config = dict(
    n_kv_head=4,
    head_dim=64,
    init='trunc',
    init_std_up=0.0431,
    beta1=0.9,
    lr_head=0.0112,
    steps=7102,
)
Each number is 128 + 24 x the weight over its row's rms, rounded and kept within 0 to 255. Layers, rows and columns count from 0. Numbers have three digits each. The size before them is the row's rms in percent of the matrix's.

# layer 5 MLP down (transposed), 1024x256, rms 0.0811, rows 963-1023, columns 32-63
087:105139095155142121173128146142142120096157134136154137112085115099135149133121108095101153172134
098:133161105157098132129120111151104132087083132109102129139110090132127152128142133126168127128129
107:107119129076147131169132092161112165134127121134078127140092143158115123152123115139137109099155
111:129111089119137134069131183115134124124099144135136152096091118120120146113141103192135122138109
103:099147127154173132143127116141097124126102109130104143144150157128112136161142149115091140130139
105:095175092120123149133123112119143165172152113113098116142127105127132079103134124092155131162166
116:124105116159131121121147149133143127092135117076132118117146138087139107116160132117082101126122
099:136149069122122129114168104150082164129084132165141141140087101160130138115113122111144164167148
098:151146114184105133161107171133128166105129110135136123127130149138134127145149097102100124118152
095:121103124122101152116146132151109106114125117091130145127100093111129117129126114140166155110112
098:079125135114129139071127126078173150140094128120114120154133127114083120090136091127150119122175
107:142158101122140102159118120093162091159121112161148110087128133124160122131098122151183132146134
104:114168105102104089111158115114135100105106150194130133164144157115096137123117126102107103100140
096:088127108120122102125171119163125126072100146129159154157152155124112129137108121113135114159115
097:108129154165153141147081144137159120124143127124151138137100170113110119149141144122139132131120
102:154109166149140155151115134140154111148133127136111120079137154077085115113148104153126093091144
099:144149093109120145135140140104119139114116100139120094102125134124137150156121076163143135081086
109:124095104122133111126141146124118111124140130153099097140142139081068106112136112116167107126102
114:150155105133112122176095136108160126118097155104140166097145142097147134144165155119148106128122
092:116115087145124139134154160093133118156130128112183124024149127143127189125094109095172157179135
115:148170110095097102156177117111162092130149089075107135138116110150119138139124161098082142089103
104:122173131135109080109164138153115165131118136157143176098157161154111145124102150166136107153182
097:128151141110072150123133167116185151137107120156140112093118107111115105153148118113121087140103
103:120103104118097123169176095125137104096105129128165106102161127135142086093128116135119136127106
093:111112104138165143160158103140132106121107127099114109136122126123094150102125135149142155084139
102:127102114120155089126136131131125133137131106158145105148080140133171124098167170126185107150104
097:127144125133172115169119126175109131153087108134153160129121171107137112123095124131158075141082
105:096118095132118176162125141125138105133149102148139134096164102122115111139114156105110140152120
121:144108097116162093151110130162155113127116125117151148109156140118144148133113138116087112149115
102:094133084111123158127136101085143116164094086157133129130074160122099131127115147146135119137103
105:118135126101110066154129148127147107148148127156132154141063105111123158114148158120091105119132
107:161121174114111131144153145070126123159087100126074119111115122158166130164102105084115137137120
098:106157138091155113095110130109070154152107127115124123114067101104148167132120108115147137101143
109:123140164081137123117097123130107094141110101094113135194129138101157178160150120155103102112135
106:109125116187114166117152153150119149106137135115114132124118122091112117139117103167145145114098
102:141076113099122139172138128132137152163165118125118134101120167106148118125111073149121112103136
106:096093066092151128088140149129116148120128090143136159119177136182157118166154134128110137128157
101:166115145099171095145105125148097148093122125153122158126119122148128112149120131117114170110135
098:095147149132096144154144157149129170150125147131160144087131126128157096130123149112132098158120
105:142144121166132091127147165098098145131126166155119068135159136139151108141130111096145165129145
102:131124132165131166111146133125097159132162151111161103115118137113143133167124131148122165096171
095:126122133109125087119133120136164126115197138138104141125141103143101112135121125148157123127095
103:120143162164168185088080125154145160144114100167126098141135079144159157147098105121118132095146
106:150156150101127116094129138119064111159105083147100134117135133123120117139165082118136150147147
092:102111114179175160151140134115118137119158119111120130153134162086113154146149076090135109165172
082:126135112122130134174128129074180160119111136140150128165134180096119130145120112101165118141097
080:154080116154146120096144145128140078115153123165137174122106096124110149118107141123128133135159
105:085121161136103105126145107104120127098060162175107119070144106095146071105121122178148131153142
103:135073129188099157138129133165157084109123111111094109097151113106142169132094182126158095101104
099:090097115133125113142173147118146159104127115119168154102174153143102112117097120138126149106125
095:136153126125125172145154131150102113084128132154166150157124098188120152154143154101121109121128
096:128105082136115123099164102155151130108138123141116136073117129138147130089132195157108167099103
109:126133122129089136153195110125119112112108123120143115133132092105111127128137130098094158138192
099:128135107127156099144144123148111135078136109115136128149091145069126116164141133113109158108143
112:140166107121107143101148117171151088097088108101091159103094133117102108134131153154119126124157
107:113133189131147163111169102145087122117129113177170117123107119094142136162097108124147107109164
105:140126128161132078143151134109110167117168142117090149119117133098135109147158128113160179144142
088:136149123129125157108078125122144147080095103155117142095103124127150139140135103119085124153160
084:145151115142098125103117138103091147084126114139132146132119133157123109113129117145125112144090
107:114136136128130132123172137120143098144170089145180144224174113150132110107117096103132095118099
108:097153100131096106186101107114112128095163144127119154103124142138126143151137101098086140098144
# layer 5 MLP up, 1024x256, rms 0.0939, rows 964-1023, columns 32-63
096:118104135117099155097108108114077122146129131144142135133137117100145125137124118115135173138143
109:101137156108086097118110124112117142127167108140123115115100138055118122158098174141141152136127
114:163121100163127143053137153115146149150131150125108104089102104137128146112156126083129098163116
105:091111146146133125131087150093119145133162126135120143138112192102124139152116174079149133137114
105:099166117113140121134130140148125157118111131135103109203138150128125116059157151140119100095131
126:154114120100146120111165134099085148124165157127104140137128118053143131144108133110095115095137
101:152143096149143111128162138133133169130123129133153085173141163127148102120150148138150158115135
098:138109182149114131141093141117107125179143138108129136140109094129098113117155152151102130150113
092:118116151141117127110125137096095116144166132118111111132088089132133163121160093165136113146118
098:142183189125124162090143114121148097142096134158113149137138125168141082114154109128099148104107
114:163153110111100113094120158125137122174107132179101127113169143127104196107138169141108070145098
105:144153169121137095119126127129132098114113122114122135100167106103132135151158174114115126118115
093:146104142098120091119122149110156110137126132140135139143131169108145111114097122131130157148189
095:094101117121101123117069144114145135143132108084108148130136183134132102110132191114118119145144
104:125158151115105123137122117105117143139147165084092132131111156105100169100126097156155115097182
098:146177155149128119104156137163093113110137165141127106126149141109144156105126154114093110124122
113:114154138103103146142143135074103130165122087156130136111140142115136146127167128150114100098164
118:136137138095075139120115130126171132123105130110135118131138120142162130112134114136115138098141
086:123148128098092106139146109113142112115141086121131147136148130151134104119096128124095130143147
113:141126123080143137170119144094125125114136126087143090125114168114126152098124119131100126158158
105:147124167118106100108115137142096111127141133077144117114177181121203146118107142124142071115179
098:126107162125119140119082149130110140156139153122108119135121122104107111130150098134116100103179
103:128131099159122118126152114118115173105093134121136085134136146113136130105104124076081117076135
092:116127126141169105169142182105115154134142127153140126154101154112096155105110140105139115126180
100:152141146144091145080101137106109162120165099140147132107132137143152236159179172122137111153112
095:119127131149093143133127105127100151154156172140108180158073118109134135104133127116152135135138
104:184108104094088136095134143133130125155114090103126097137125139085110207117134130130140121150118
130:157102124095123117115145152132105173146169138128095141094133108129137092118126121120123159102157
099:133113145118099140147141112103147111164118111097106142110115131126141156115097168138153176144156
103:132157118155139086078112126090116144096142122139151127164119136148136124111128128111123132155157
103:131175151107113112115124139136110128139118122127130168139183066081150108112147129127147156084171
097:143171183119125162122083105108133107120155109179095130128101152173171122110143109091060118114129
115:129120153092138174144108134108118173159171157116112157132179145105173111116104121087132141098153
106:120125114114106141119090156133136130151135186131124124133132152085101108125109125157141136109101
102:161127141161150096083124144167131107136139158118091105130105139094158113104120138150133112109090
109:162167131132130173071140145121092099151132121100174177089148145129174117152169122109154150120136
102:111119156116156133108135121114099108177109135150125164097124157133127150150088159150138140142142
098:151116143149094137113111115146108126184114132117066092127174152101138087145133159144088126157117
106:139153191159097107102115130155121118193156114133135117123158165103132108149183133103139154123115
100:101127096098109106132128125135135109109153098125129106123131143074088162128143125165149086144101
092:156110154139137118096141121064092131112127113083125142123132132112131142092165146122129141117123
100:136166150103131117115125163122151171117107108119137108067104149072102126120131177107112163135125
110:158119128122104116148102144138123121094164151111123126126128091118167082150123104117137140156162
090:141123103113121144139102161130134138157201151103116063119146147131128130151136131099097162071142
077:114131107177110130105159114121083099142120148112057124137106099123164152089143147175094169133129
080:161134138107143188103116110136121126150125147114096107119090100146151124093151112165113074168142
105:161160131119144102133132142152070117094123152132115156131149186096190119146141105124109137119148
106:126146138137138135162113140094091097123106129131116102149129174113125149126105188168154113083125
098:120140137178078134112134161127098192119107097126140109163164149104122108136118126121098099094144
096:133128145138142147087138113087105149100125100136141172118115129133154155108097168092082131167113
096:117096116141126121078129140105114180151120138098099130118134146126108114115132119166123139110095
108:079157146148173106115123138066127146166135100105123127122130174123121130115147144125143140150133
100:150108115135152129134142112144149145135138161115106137099170151103137107096149128080099133131167
120:150150115105091142099145114097114148122128099121120135117130123126092165131093177112100151121102
102:124139148127139081097131137131158156108114151144159134128123091141169139085085131118097128151109
107:117163115117154109136145131111143146153156134095125166073142161118109104110151163107130083151122
083:122098120152121098096116112129140116095125162150138149143151150109148129087142145130129111101117
084:145142178111120122108093153097131106132164103143151097154092143106106124083111152156131144118128
102:151133180120116123117121148086109145141127124105133154129097125131150112142195146134131135129094
112:159137139111149142128119133141102145125125109151136109109130146143153105147138108143087158144115